Weights of a small transformer language model: some layers without positions.
Each number is 500 + 50 x the weight over its row's rms, rounded and kept within 0 to 999. Layers, rows and columns count from 0. Numbers have three digits each. The size before them is the row's rms in percent of the matrix's.

# up: layer 3 MLP up, 512x128, rms 0.152, rows 94-193, columns 64-127
# down: layer 3 MLP down (transposed), 512x128, rms 0.0763, rows 94-193, columns 64-127
up94 101:466521476524476437468469416494506556500509582581553505489586545530612450496483535414551536524581568581494526545523489510444624418543442511518485439458433566530501513465456429485589527486464499
down94 103:476488533511533472499473511538444454426571501391510449496451469510419441462516442511442484499452487449423506542575444476389474457531530555574574346524608577443546511511567549542479473541512492
up95 049:478428541530464539419460489449522459502434497458570486436472588546518394436408556614447513423519576484488541477566432578535493435470388577543478512409531476535479463458535483460504472522542463
down95 042:473474538502454505478434419485520509433531390469420488514548576500498469577434566490484463469495559495466545556536496508520403508463490573545595488515499484403438526468584477525507568529491485
up96 103:530488527542513447518566449429561496525535510460511485468563434569552451507428508541572392499504609469552472508556393491489485567462559507530545389433531524568579511456563510495489448482495543
down96 118:470566562513529516551523571523553504527554501458559426513531553399523578461504514470511523573451486372469528514468406462488524458517569483492470590455438406452544469515533465467444437485494541
up97 094:538598507366461559457575537552467566443514464538525528495499461542455486515529526600485395504432570451469460563529472400564468534567508525471554431533492497508489533510431383474488576480552517
down97 090:499503439439543444515593517509489423494504393523550464540476524555500421579414499598431573517447440501464461477504439415556527593480450504580574510461533480472517480574577567543533450547488467
up98 079:447514603524504472510518483430559462508472427512564445513534513533443396484548525568541527540504443452599436474490573510484563506503494532519567427479460435523515435509508549500474529448464558
down98 076:507526398432451353577406419436463491469593519475521572471491464594579570491463489534480538493501467495506535596417499559598461543443540416521521497525507590499474478485438514446517429513514495
up99 095:538455467491568461633525510485557491546568486615471486474417535483513565576510403534412472551539545548519549522474503502427558547476565491494412530447511424507477532486564522478448524418448551
down99 093:486445571545448543460464397599515503526433499486591421431502504553499400441531601480542498517487401453526504481567556484471469511484479453415595409520558477557537511570493488505577589492562467
up100 104:542452528554516504425478495526452422516507532454512489441537454447462516497487509584489486483517470536496514508522474441528464561595560480559575427425593497506423466489501509520520416465531519
down100 098:520473510531518510561560549511509532547511574452549499467443561531517448468566572452524417416435522568524503443602534495530487548563534467589505499493432552506472472514555598413514420462537563
up101 092:523546486486561435532526581463449513506534538484563486559522424575498477540488478482402566483384516480471481492543569517465589511415532507509485452375418521577480444540456445411575487485512461
down101 088:508518563460619437423397576458452464515513509390488476517435517434545442450525567403529526477560523519519467484543465471424415559582560444525455611456576455553526495560541437582499435480468547
up102 103:435535583477495455499514490444538500507540480496500495517508487630424490444588451501569505536434543585435562526516505562510457599561501568440467553505527474503496459543471518405495531490546533
down102 102:390442509440527463484508482476536500527516439514536603521429463451463615492500579500470477554447528554570529463536508469512567468515456483568495588466475489502606493453418567431512512461530523
up103 100:549515403493525547584455485453485494545521490496411568582492417541595502559451429495505546526519546541453439409466579488500497469520462492514503524385517522506513629506402519545506568372475509
down103 100:427518512483477506485462455549393468488442531532445543533445417481487473495533487562417440539453515492437479466551526496528384435515479526538473443536506505517532410536482446444428576494477552
up104 096:434504573540528513560509485451518612545473500461521461531417468478405486482466502495498592438507584544471475450559424528410512503419405490486565405453487619506576404458441456454478484428517520
down104 091:518462512472504492523454456469520519435518465457447582520499523486523625467436421498427424468610504483499537513428568629542430514445427503533540517594463483480471442457521472543392522531507460
up105 121:543540589391488463491488499451539536588535597493457541618494482474494552523446449528504405467642505473569438561526410474470464540550495513443538539480482506473485565460529589488469488561456536
down105 118:448466410458567545555581488424571398431423448439511479421495519607511477543571633492441538505570501450464542445478469505539541532458561463514605502455428551545512413504493454509496457478489478
up106 124:534495607422447490443509549482547512504479565500575547509508460454620430482470507503449492553525503503478456520444456480498474499485499552421505465491563538619497465498481500477513494492476491
down106 126:563474467521493471549580511511489508524490470529495373531543577491434462432433451498452582434485462434456589521525478439511406558523420457508463498519512489544543494481457599517562413546462511
up107 115:549535597486532586570588407450499566480488491507538494483526521536561469542503527478548509471483564532511523491474528489485484485608417519440500554459379584566535441505501461502600506440540481
down107 105:556513485515516536492459583428371548493471476529478597461487483512454433522496508570536542565449449613566427558530565552401422503549545419531480516439426416548516427495559514591519465467530426
up108 088:436495608408468467497561515537525541491504615575469523584523552446485548546504551499606484449481558566506380451484381436449529521458517436485479473510528473502521616473524548476576447568435559
down108 079:523440511518414536502489636503502431422506417535512488465511454497520501500534579535491513513566598533488498608444502433511454437472512494515542544467437597583572392512451406536431546474458456
up109 090:501494486529526498507531637550474449480521454482511476553476463547520443551494450552476538394395445540480478427499479539508567510473466458456461467486466490529474466530520427519424546485445472
down109 087:448439540393538455529529515548432456512379481537572632455584468454541538504461513452390515491489478573495520474525553462504401461562555524457540513583486500574452447539518488417549452463629460
up110 102:482459448529524481538423547554525479482437481475503554455469527454619487546530604453469480516423552458476492438486512459487537530514536437476453432424545583442548550494504663562532451460560428
down110 111:497465521590553469606480452475463550474501394476404488474579436516492542527473523439400552470523506450509463483552506509402441532462371411471452501548491452577578451510551525562459460520570518
up111 115:406457465551461424529455531514580578503565570519508506530394593531525524542449493432590589521499523487591496463430498455538473448464501488515609457470542505468455520493460591537537470510513468
down111 122:513409500483461632445508492503463563552477501494575514466564533371524484518438388479488489424532446512461494619462537515487491471519474482486518580508507468547598412552507430421483422513482523
up112 099:558434568543562555555415529438520522542465424539423557475373488454559491507462566382478547497518421494494429487450504478502497497496572435469513535523422425520543536500479499465486496497427499
down112 091:504569429489515567507542542513450571503516541458442461531520484483428478599599475545543482506552529465540568454442528546547490521501558455651387533469406591514520503488478463549496405479503485
up113 119:486584497493440488445421534585536429469495507448557443527471567493477543542513476552513434477473543508597388570441518509515553492566492479504440451497563498495565461558510492583521522462518593
down113 115:449528493579533440534519564455464521491526479456545453520552435493570429499465450519527522492506559553431460444464440497494488531484561553463545542554562468578578544517516514513524477400461488
up114 089:552385522535373458519577515442573516472548512520526469506503576497596512461530514481544438578543469576482481438478400423457514514424499537567458521592508476488521488484448587433458509529466515
down114 086:407482494471528492556480536506453548487547456509432563506430532521524509462460426521542553498461543541465475530412601523550423477493594499581510483583465587513451531436437505546529454398417460
up115 108:496479527504503500582615556502544476475454538429472464450587489433569517497550488541472520438347521558478454430481499498617521512464465417511506544523459581531472463536518490506467431559524493
down115 108:519506550441385535521551458556465488451523454520412551509523467482518511541622515575508470525504590514563446447389471475534497543540503479550464555576537530488453521482430417518486488569488489
up116 101:510513459518492459569508409512549455559517496483442449496601402549454545560491511529544469481499360494497489520633465480492563500553476523466498473492618478488576458497462528505504447538549473
down116 103:512472469480447519482598472486532541582445501506476504493495645604511498526451459500489495546351460452603484546471545460551502518525417466539508499451428536572487506461512436486532469524390567
up117 072:576520429376438497494662550449547494514539550482468444584533478485529478561440425449512498508495463503576510577522455509503468432557464518542515524520545472490575547528479485537450542486569534
down117 082:483489544411440498535504495435483473493395523423490463480450491587561587544545453476420557507513547509554419602470420509442449457395477515531500494549553511528441389489537474470526511511441582
up118 103:527521506454426611557440448432544596491498458445441610523396514531512430526574446591536424534404494581484464603468421506481501471444568485507456520514545610461494540510483518471552485517513466
down118 101:593519527420486525503431539619496470437489501557468476516516444450506507592492559477492488483506549434524404563420487409526545434447417522533402579497520486469586510477529546473505487546497490
up119 034:551411542528472486521435562471627560505486525381519465439501485507530368532473477600543467495497404429534502538514443414554563470555528487507399537479518475502440542443462584533457504500561532
down119 035:514549508412393555500464450509499475519520545553542539525582448505502494459455479529512454537457644502457562500491540512547459514473433526535499488514598530495513517512520564497459586556461433
up120 076:523577435429513478544517449511473413493464471461480526591505531602524466532461509484441544452475453453554447592529403473469545483528478456620469552485529605462514490512383563432487427552522491
down120 073:417502522405439559484543515515464492479508509513495456451462615461507541546454582438500521505582545476495425475467570446409432469489550557438519575422433482537399519572529467518533502479469560
up121 101:453507450520542561524524501507483546423489535540452593475511538568587456541475577493492502491460494477450514406604500517518572464493508504495493425490477410534415489491590488431543473449473476
down121 090:614540527551468502532529551586474529516560451482468491489571524446399384512513506482513546429542425561471444533428555524485505464472581434534546553522476512471547572495550513466453410555440524
up122 116:490507513542518444559430449416515479500435509545519609544561331527523523575460539510515599521586498520556542538437582508501426436563606442496515427472521474477510546527479461465486523457507485
down122 113:562412439534590618540495441490538422480584508446425383432441477498489513548567471546445509436420462464560530469588513515446536531494492528524488467418458553563569450528572490439531612576494437
up123 105:428509516464505474499533603465499482566468492458498508491445466528577446554540496509498508476513575499513537491512502499479496547432473490439440524392481525463497480417560436470474623468497473
down123 093:620416553620459550427554515631493477467497448427526522458447474516543524507524447478516400423493466535493514447449509500561501489484374542491519483533505495566577537575460454515495471464447493
up124 093:482468478364376476524522421493530527454522557449514507562536545557451515521463482453567456521501536468446449468532472502549534482519531498473486467472499523449567499519495415504493559560509520
down124 091:402529566468467591526556501506439549440423603467491528551514494506452542365490419524463517534566576561534532500490587532452494464534471505531408463557509529481527402518459427569470500510527441
up125 117:525548558457456526531528515543551524568506408521455472492567474536555570480539529461441483448436655500527529430497576460592487486535530464549459532489465396536519547410515397554434503476546492
down125 121:557537482529489492508521543538471564477404545560556490565496529420468634515529547459465509500532459506543540563518566457615426550480511483494422473488503535525479471501485615564534516639547451
up126 096:514511535520511497466428551482598492545524430519615542531444603476506499481553491501614429444480445545436539517478479504468439559455420501551440458456403530469391477547530536521497519433471383
down126 105:433471472464505485452559534432455557423456511468566547460449490566522485561462457527430455470506534408457435480528520499518537578553541510438466485464576549460573486448434418478473541530588517
up127 099:498499469450566603503554470455606509537501502403472485553484595585561460536498541447575446441473553454463445466452513518494457416364527443479544420485593524516466516455435545547511447477483574
down127 093:511599541446474508501486498552455454443562521484451448464512463531476533551491476520398505528583492524544494499600497491429511520504519515521516449401359550547524417482562618481515520523554454
up128 101:497357552517470555529460432416491429541562591587434487455501513518513458548534558452462481403511456512488456530467524473370550510565539540562444586532493541555473511459463578473569469551524493
down128 102:518513453458452481475507498585604449533537545470456607550515469533480616432549472500464429498477536523494454478570447354464522553472497423472516493515459424548474508522585440522538536511578553
up129 084:418568458470552473495488550544559585586534507444509508446462542519527481505537496530492450437553513464493542558470501467524522540477457413475512458505548538436440605543528504521464506575577519
down129 087:474514484508493569518535520595480500517515543461531450524479553509491501499472473546438507532568502459441472432451604658481521450503533623493466524491464442508549458496587501450441557582526490
up130 120:563436522453469506492483467570599457502471451461581466411540459506457617544498490552468510517590494517496472432583538605505475608434430484521429455476471539472513372449458403477430573522517537
down130 110:480408466493486411446426442409511474519497470463483534501498576527637396437515591543497503484468440442576484459473524417569476467585560530472550598569426528456496563385512526554515482528443573
up131 107:563455571474548505449487581515535433429536442517526468505562476542571549550440509551461540496541617520563463452587490522449486412510463412448487433476563523536543446535519492563508363522581480
down131 115:400540526549513519576450500414468537545425518583435493514531461513390561479633421479395417509496486504456440535482510604556491534521432546532574409534499496466481566521458530452438504481596559
up132 101:557578520509443483540474619522452559511424553546478571368483510471438525542490548464544490507528479457497567517531512556472467523483575428567540498436493524499534412379490477500481474499480425
down132 097:450409464526430565499567455498517438517470504415500518576444466450564519563527508415691518436416563477493446450454490507480515527459494443488415456554500526513480496563441488572524492473485515
up133 094:522455493449438475572476542474514462474555487471512505500574546492462494553506524422515491557522488622448452477490555561467511540470570469508543414478374464565540435440453558429512526393508522
down133 089:498526559451514401530508494477556579399388498430509450432525537513510493454558420536509525509492410538526461464493522525572447408522530547579545444528553519377511473547506440562516436438428497
up134 111:569552569536453520520474433449541576543434454452441467402536496545460470537444463537430504551546528531534546521486519446435472475555558493412482559551480508480511487378573559491473467497546505
down134 105:598407500374565531483491469458512556518526427507498482533542412495508485502525529421429503424487548429535543461458448602542482445498493526492490484470486579503403544539495489597504581533448473
up135 100:399585494373519574487436414438541539583506537486475486403573540444530540551477544522475499560443549513548515552427528427535568560539523544472492503517436580591496483496508504537506475517553481
down135 101:513513464470493527450490518467542489481550538467546491396464498450508521521567406502549516509559553488556494507498511377472464518532419518608576503595507437545491635458419581523582530427450535
up136 099:517474520522439521463437485484580599505541550530491475429582485519555463468517479542479444484453511491492585513495583511426540540482649416520446419564495532495516579492502496449533419550423514
down136 106:414448512459629530468463467467481502461529555474456386543491497452516490505530552496525503519539499586506517464586504463466451460500517507516490549448564499450434555521522514552589511514491461
up137 099:494509492449555553531370598510566499365487457525527543556507517547490603578503519533506460516448613482522492470461451528577493537551381539561523443528485469491523507459495427477503459430492428
down137 107:491425581499538478500490388480556523494402477456496554529457412444532409399555542450353437561494483627387548518520512432446441476477535453547553483504490496521514517529500529541453521563534487
up138 108:509612476551536500497570552529500459586504436488569439447524579533456417552533528506441518492560403510580503553526412433540566515468489435498411540507559533500549519465443482550509503460498517
down138 112:375618473533573461451513554490513490424467461499554476551562454477515483531572492495591467525471589489466386531429497503442437561574426395505409488457511466518528591520490530518481634548543527
up139 103:477526481432546499503530467396528540473624502439516553531505510492538479525404419527539555562540569508465462455538476392502528553493528448476570434442566505527419521593460484455597474466554452
down139 102:434500475493495554515489574541473444548441435480507477518456492534575469489532472539499472459492452416439470537544449438543512443495546410459420530526451542567454497479498414610484467518495588
up140 096:565522512463450442540591430557504496541555539481500487456616445533510475496623526514521479483565572447457552449498485501475437573524512489475533472480524500499488503472532510472488424552519460
down140 100:431479490569548583524535439475557567510500544508443521450506530507525452469548546414545524543460455538474457436559506488525467506506557544571472478572442493439530432437447418492575504373492531
up141 121:612563482503480533476481490514438613554615565522549549451421512444581620466486506460545482403466477579491552546551470458479520548479482509561474547541537498486527421471497566538555442457591479
down141 110:480449530535446460532488540497508404444396557514437480567590530576548419574428475494518453449525418478564444450439512455555497609512534526461536632406544447499412431481466505532491468467408512
up142 125:479462473520453451448577580463549493523403522507506457583509413510458485445531537577629474442502487467569542481572546468474437489488522472467455484474512465549476501518371533503532434463467494
down142 121:417516572439494540467436430468510518533547511520486580492430437413505533456457518494430527518492537566519531523537431502546449415463530478532580431472543544544593457470554560457442522492558552
up143 112:559500571481581509522509592545555514446550507563476471458567581495373512496400557450487404467415507589599477558521460430565495538448467568498523474499463554478418459487506462508594451482478491
down143 104:548487459494433480486538496533471376555525435475524508547510494599577489435444498502525462487468474573519520497567462493474456455472465524439481492494504546537538517492518527535503455502571510
up144 099:515449569565522596457514520434571471505435562525500497500519531466414528459582560431474585504503464552531467447526478462461450569545582497482393555518547522477570468556495457413423563525435403
down144 103:547534480440471514587456415499480515577508501510431518393509490485567458470480584507505496571447516454408520415493484612514487481611461378496460518503527476558524458493503547545497461508516475
up145 090:572465473548546565539582499415465521582608465517547495483475515446465585524499390580441505446455551466511498499405581528413472473535523462504427493621465481478490599520503518476493508449465519
down145 088:449534549483461477408478500528491522485568558438554469416521537425455568521530541451475606516488556411436484441514430540512503570545447500509484485524467472488560538497537484472547541490513584
up146 134:488529509409542536561548560483539599461505408546461461448548544440531578546454585503516592472577543528557583490482470505550482475473488551501499563518539451537545442609589452552405486497552497
down146 126:557464399536583521424503580529435514518499487508504523508526524479463474505480504457397470466394508458577535584443466451454458508536537479604451477563559565526493518555455521528517584499475438
up147 091:425487427419534500517521523403472454500546511482422467496571533563484414500610494507480532433507426453394529552538522483531502470539384453503536559585487537509517562455519461431510544401526464
down147 092:488474484570480546444488532566592498407575475440489424459530414490484438527441570570494474428475480504580526493476504396435548555415498488534413496479508491524425490468498484517498444581487515
up148 105:534441583459522595455443492549498494543570488554408482494485526497558508484471492467507544500494477513517529518552523453490498529503559527502502505466423526432564482494472628496533552487509437
down148 101:468427524475500538478518497522503455493427466479559479580471452540559559444450583543523538543514431486469434483407469481565475503459671456611494532495490550522493427429511465562493563493434540
up149 082:508439403465505454541456492516531482544481596505481444386536528570533504457496471548486416517510482537528419464532560381473441477510381499496526490551533595511484507458415524461556524510554572
down149 078:422457592533554482453439503500536443517411530468554577596426431508583461469481588484468559532521502518463625503476462510457577518490522462516375529503447536457503538560496547519474628562498469
up150 087:596559483487540463447454424521514612421457472515538480445533495516489475494519525524602541528603532570542520543527524491500531548515542432427502528466531424548566523549350524439474406578445566
down150 088:587438483461460573519545485514549558517465454501556533537503516524638518492423483467506433465580539524493464444564509622539629465619527541502432440447507508546560409492495477455562487519451502
up151 108:508586587530529482437435506490589582494452510482595557438544483421386563443550555512492520454490494461491525439510460426546532522557513443460525478431562471477506451491493503435419494429439379
down151 111:509414407542523464445395467533493501502492478590509549473427463577535484445443542520500596453472446516458488526479467542526440537379540541549515415518496467421548524505427581477556501495569600
up152 084:465470568545618476538623523517533620549468438376530474509513518465498464420563554579534568487441478473486454521583513434489485504539507478449555444591543502475506566453509442505482408535465468
down152 084:363482505496479527583512451612497546466514503386537495474464507530612595509525574502553429524543554496543381512539449541533484548413502493558562442524503442477428501535478568496516516599518544
up153 124:549426514418656518557474502519476502539466471440491578442583457449475476516475484509454395547509539513510456499536523439493544507528486328543522599509503487425520494475537541463473415451609508
down153 122:510501475452512531522520513476423506500438530547531464519454537548585525487521521480541523476557588520486441539505515556521539578498530425565440529538489532444579417509458484458379499468445566
up154 098:460452552490542454583464489523569512468532503405405478566458538551376463448508458519463495559505558436495521454528515476602457448541523591519509459486532491441516542570397581442461549476553415
down154 104:507487573501426477497503526559490554535578493559542482413554492465473489495568546496473642466531434419471489510549501492442577448485569504459503489491463492527400497473494491582513512438491474
up155 116:445437461609567517507494517554522543541499625454387569550524473522432463589545531493591515527552487491500421545492548496466486530492496591394487470515480506561545464517459550451507452427522519
down155 107:591554502463469532518447535467538429541504525470493487558473485419513432519538493589471496585393527558475550508511454568480517539495545484474441477566441433551490643527574526604475487526543506
up156 123:489591443503509522523445532506504533440440597464501630458578417515440500535486512543576460596481584401492516499550561512472554492509525552481436479530433475517489480468562461493369483507506469
down156 104:530419490454478423473537543490463522514524457540512482468483560504462442518458552543545511485508564496445461490498460456406534453448587384559587502398399459564561621560512504586445467513467456
up157 118:458526403422484497523513533466514509556499392572507491439452523552466530527520387446590511613597509504542539492589524487465469534425464483521513558474403564510551390462589458553504512487542448
down157 111:549486551500415486481502543452499527487451553627437641519596515545452469437625534552634558486520482530522477521481475531565519524428545553398491525460518489406469559473502529395475511544538501
up158 099:611446475532504431467512398461535427508521414568556560522372495555541517530477507477436524591507479572585519504500525515457532487533443494451445625424539459542494554499460554512496468507403445
down158 102:448482492529562570496492601548444456477492522421482340520465472477492456526572507567507434502455477491492533467501420587455585503503539549419604499584462449477535398533499516615536582516396508
up159 100:531534556492481547593451525549505509439506505471490468408480505504476596453472542511515476405489413485501459490476505418549517512420521485528501467457465534521360490466531417462507519465465542
down159 105:412477474529518446474403495551502449423546401587515565553517461451519516472599468448500451479494493530575544503448510556504415444477522464497543464439460484486433546541513486566472506455439478
up160 112:540591627416415445445476584519547483551515531538547523519517506500447474527480506497473504572486504490451388462509561464438502487469474535418522506444492424405432558536451546523571532522503506
down160 110:505538521506493419620544451435495496513501489500543384558569519550526491414529477472540534406479454502444477495520429540497450607417471505560494546454465567461605444488529519552597443537566521
up161 086:400475440547546463564542485480571471588493522527467605453601517558456438495542545544570573574440455535449510518437515532482510371478526433571463455485512540494513515443505538459497568476451463
down161 082:551469535472576588514576534503553583479446473411492492523470492454423469537479519563461523584466403547490510535535538494498523495475468558549527399538344408526534462477509470477507522524512489
up162 065:425508513461451472523555495553474533542555492494569560486424452519545527457602557542449486537535483467440488408583558437472393577564515510417416436531479445487527613393521484470442433492418483
down162 053:566501455460449519549479522405522428480512462523475403497517447633428561599523459509522510521530506554511457506418526433568419580488528508397484511449493491392524583510556512445504540420518455
up163 130:508558532427543435471398562530498518571512440510421521525511441432458477510483480408558567544411564497474506520537446519563498539559564505473542418545473568543543523521534515435530540562529482
down163 128:559477417471479609537573476508511424498495538530455532466573569566506520639510486579562435441469490528586522483423464495542466479494487579516433453411497574331356571479514529465441461480487553
up164 122:620474550436502556501426468502539485497548511512420524584590439433557454554465462564544546435532499544564559561405453564561555561593507470509514576430430601570486482431553438492480528475435500
down164 126:557498491500412488525594482506388523409499506482610533466407540439460486470540423559506520511484584437541450490436498414515423446497570464484499461512538471460507561563558552586546492484454484
up165 109:440547482600572470621466543569489475447486451519556511461437493481566470439509486545476530444536526512527466500495551426478484492531457394500396474402515395573415542443531437571516441535571467
down165 108:525495486551510491510475475504432517544357470544566484574554461494553535566387507510419513502477480517471448546578445487503489430483515471491437476509560434499639494561458493550422542546428500
up166 099:528498525408502569532468577570546468504558461556497377516471519413541429510498504569538426501492454507594509468520516425491453453502484430480488531543536469567446478528562489499451509504466479
down166 100:416534549464529530533485491511531511532458537506493606465563525536433512493477431420478524504487552479474535542554443557450475436446559575638511419339469528484636516465519461418525542435524452
up167 107:531557543526373515521503483501525480497459461495562463449529506419512451560575537528419433456469483527518528410450471512538476475598484497521502511557531435519428442499424482451473486540563346
down167 107:342468511438455564476472523450449520574468417608500500515457481506408546513524510589484556569507555551479487523427507499540489582481445492505460587481548533471543397508518612461568500474502451
up168 104:431511542446391546506536417461542458542513453551493535444440494497545562662509547452523445576475522434526556450433566491489458532424485566506544458512523592453468430464451533581495489479486510
down168 096:593451341585502506517549518503509540517457523395551499500554554441523442425533474523591462497549505416496506549530457453520496536491561451487482500534515497447412395502577547505432506403472644
up169 095:500561527489436491395556582449526531523452491466501531453549432410501534531570477545544487561457514529523482429527429431512466498453432508424568495476525593464516455483513489461504498495513465
down169 093:419443505552448481503503410475481498538473548504520408520479486451485443582456494508442452436504552561457443559475537528503549483473433453543453560463537496601535440427476513485524547498549506
up170 097:507480538447518518502564514449522487573501471548549592541502546526428433472466536539549468475462470594492587439476626480507556537443480480474489559473438452563497455453444464416456511542546518
down170 103:498487490531471511481476506544422568522441454383539498576532505483557431458467503472537564393558515542508549408403537517517410462579463574489468467570538534452582482574569445532549502465440553
up171 108:487509485532501443521487552427522516470429476518535524442535595502566458504433534494412550529473564477429551530497459554525582515519530428537501542425447459495546457482534460511456490419427494
down171 116:645454532505466548492473498587395437448512486485491518537501540530543428433464474509500603450466436542466490527469467540487516509576545531472471477479536519409569503497529480529508471512403576
up172 096:449456454456521517479477462546481578583496484499500573426492459504561558603479499462532460500574423516591554526590473529528393520468477474487527538517523574461505472456548503553526530415469355
down172 098:456544525563540560477540522528471563561591553519514493545458541467517484450470561553513486548459440508490534548455473531504551531419546558459443504548569492486462547422490538395496396573437524
up173 087:536557489504486618458449461477552546597467544460462450453362488524480543487454478473556510381430362464496458472537555504496520473531503642510520515455576473500508443475429441491515450540529476
down173 088:503510452436528475487492517558434499560473512553516418406406536556478506387535515438542443515576565474438531555560525478505467536488456485632493547516538601445398537515525453407442503456440529
up174 113:580476443608532485571531515550496577523466513493512467512564547459532505481596551538525471400472458468455480493486525464594471484504467565525514473576531451509498459530475424412561417522431526
down174 108:427576517513543379449450583513468571494472556450561470521533562477492426483496564544468562502532462434547450542462436532436508463527391484472551569530580540558531442535560469476496406494473446
up175 122:489462604481512485481486510516517502492491539450537517621522550430517567548537562474503459519456482526550451504502510443450522640473412548513563534415416456468467554534480470542540506502573452
down175 122:568529476407630503518522519438524563534522386478465543435498514490581490486412488538486565600505401477484533447446430587522430570525583523487493480495569495573525499548498452470499396545497446
up176 115:567434499564479458469508506445464628530532492483490487557505490478512560496498467493574522482451474565483538534444576461530504534537433471501559439479469453495417480560510528503571561504537444
down176 106:481439510496444498592568469457465460478544499362484507408512556555510429492383612470557522510477446471420494564485543466496420468476506428501579481469530476497532503409477466464497482500505502
up177 114:458429545418594512570471522442486490623447504460485438479442536473537487433546462509508511446475443584530456495559452435438443511443568481484536531609492555523501550541497508546496504456501475
down177 106:478535470593419475462525573486570448420489492600471521514449428556491398545525467496516499482477560507492500453524541525583447432489516538531564496533420531479500471478514522413549516513448495
up178 090:443539407470474566472486579502536571560524514499531490416604510568435483620460510547524476534518436586448515444526559469461511515441453511373525424473481496552441507458444472528526518451440507
down178 090:533524505464472537511560559466435491461574419522553411561474526406475516466358483461494563489476516495468462525448499499539536424448509543557536549479572522373602537480433540460486478533564464
up179 090:518493560428454482475531489568551424534427462423492534432461506495543530444527556486480443552479450469499583529536584478410474465533482498513587437510550555565476421491521563554534352402522502
down179 087:474523532539575556512480459580489472596540547412505442518488504479540496471498556497467451428510511583484476414490497565459388436549403526481456527547464460430441433457450485465476493513431567
up180 095:473524456514481535509489493444510499449488523445533544512372509512484496540578530458511521590391490532550477493461466448527491508436631513486504437434530467372535569417530486439502548598540484
down180 094:442432410399513522519448564542452527451491504522528446466527435553463604494496500478554553518535454574459439495469552635527550542441360486582513508456518533509501469587556537522507568399499457
up181 108:510440494553474545496473540498500435552488510447445519578510503544440509487445457543557500523452435504604550607552471436510572447533485455382508429525503527382454495530553514506510413482531473
down181 105:488497487502508481580500464432533495439497473597565540439448491471532403464614564466434540519439561479489503433570502463480514593412529465551519445465459504504581529473475550501574563442407449
up182 089:398517450498421433494544568470552583471432439516484506552532542477490403539450554483448518556561522597489487496483526494503518492487458436537451470482476491560500426500491504531429434469464521
down182 093:459464466554513502485471485451410389445456481588412446452501465539480487591512450532521555466515525441549510596509528494501498493510481577467444466551371491537561439429507504395540450439491491
up183 085:388465454526463387483505502501559605482533498536494527545402584554503537373579481503619528502433580541529488489574551529476558536571511433511525477492523443538504477493474495491479504442488469
down183 091:605531508497506539425506546522453435420402543513528483471558482431516434510512502451420521466511501523518559510509484499481473492463401524432519548529494465515463507458662458555558524627508611
up184 109:469522534437517546466438538468526507490532487448530499501409553529483487499510494571487513457516435410552580580418492509498530480469551382554550525433480503513527492511510509509480432474460525
down184 103:464481503503457549550470525456512517465469533499497624549511393587546521515548530490549512548507466578541487412599564411569500568505438611507507484502343530564560447543456523498485471447525524
up185 110:483498537527495491504521440481502525504524526506575570604568506510522521524457458488518444581543543504475536496455623525573444464461364466504422423532473594496407408525628458477515492440433488
down185 101:493491524401470600508553445541440541520492533416622470451523571490402476484576414579552484547498401543573516551480462443551429457472581475468521569439484560474432513522480504521475437522495391
up186 028:486493435489539511607448495471556497525536468419502482457463419513552513532548550496481487467632497546426468461501585548456442450537517475498527486537510456552552554520513483559471548367486457
down186 025:421549580499469556452476483605426445518492569487431503407599501525524449499421510470480489513444506485462515552449506473526473448487462465564524499511514488463581463434446470353555505522471507
up187 032:558536492551481487557523480494602542599498519508505520421480476440463488536490487529458459430409607586511447542489494468467545482508526470515426482469417533633600508480528479527530466453548438
down187 042:492560578482529399559603475513466458369524422579457417492424487505510586441489510524484543525481501560526490486541522492514478545503496485503417586557533506368454411482425498451614536467428517
up188 115:555545515562509488496383459549556560512539532537490577462536489474497382493440531506544538417476494497533454501483379513527608548455558449501362524564526475479528555454412569495431427577520481
down188 127:527582490544458456572497486555434516480622512426575425515501462538485447526526438556438427450433379495498533559450545452524557453541481495547575538483517483536508513513497438448522438601528474
up189 101:488529612458389486535557488533538549535464576482475489574358600545497488499657520546530473440416530497404482520478410465498578548517400410520538456583451558543502540440530527480487506477521487
down189 105:496548489522529511426504509541523449557485536519505426575524469483585543457544428498524429398500513483614552523460488451543513519493548484495478447460597466518497422520501493479501542511466391
up190 106:423458580445427471386476459501610466459495461402486586481622516522529508504563453475495531427519517472523550541530514454535550579549518500515541447458467536507496569503496442605513518375557463
down190 113:446557484463510511536509543493440474513479430531519564542500416474518520544473505420568578500395379587509501483501492443526479480512452371526461532451439454456497422508572552500382471598447514
up191 092:507543555417451631504538525545556523548483439449458552456479498551457518588498582487472479510468450435512460530492481586429459541446512430412473547516553534524513419377528535483552474463545496
down191 101:529535576510470552457525559483459366576568515444500491417553499518482489489587479477477424467481524408493526600496568540409468491464399453571561455513554478521469453448597457504586462524465575
up192 089:536447489463563564511554537434577583488524467454550537453526572498541476405540418435462441475560501552577471550548534475513545516513456578511521602509559484497529545474473491528395439399548510
down192 091:440465502484506492489591420506490535493530490585522495506542487587545523468566492489561494546576438464439443460573529461589421448548538494425373398533468427502441554482508510526455564514456550
up193 111:525525564470473511586488578481500456486428551550463497512495464474621541487567380493554441429493450484444487477504587451440548469473507483455461475497468459528486598466508551422501434442478515
down193 110:561438481466545614486583538472505550512571512509394468555513491478499517452503552551519501487411580442458528474432499499506500405450526521572575433491486449554496481441440557577510504479343505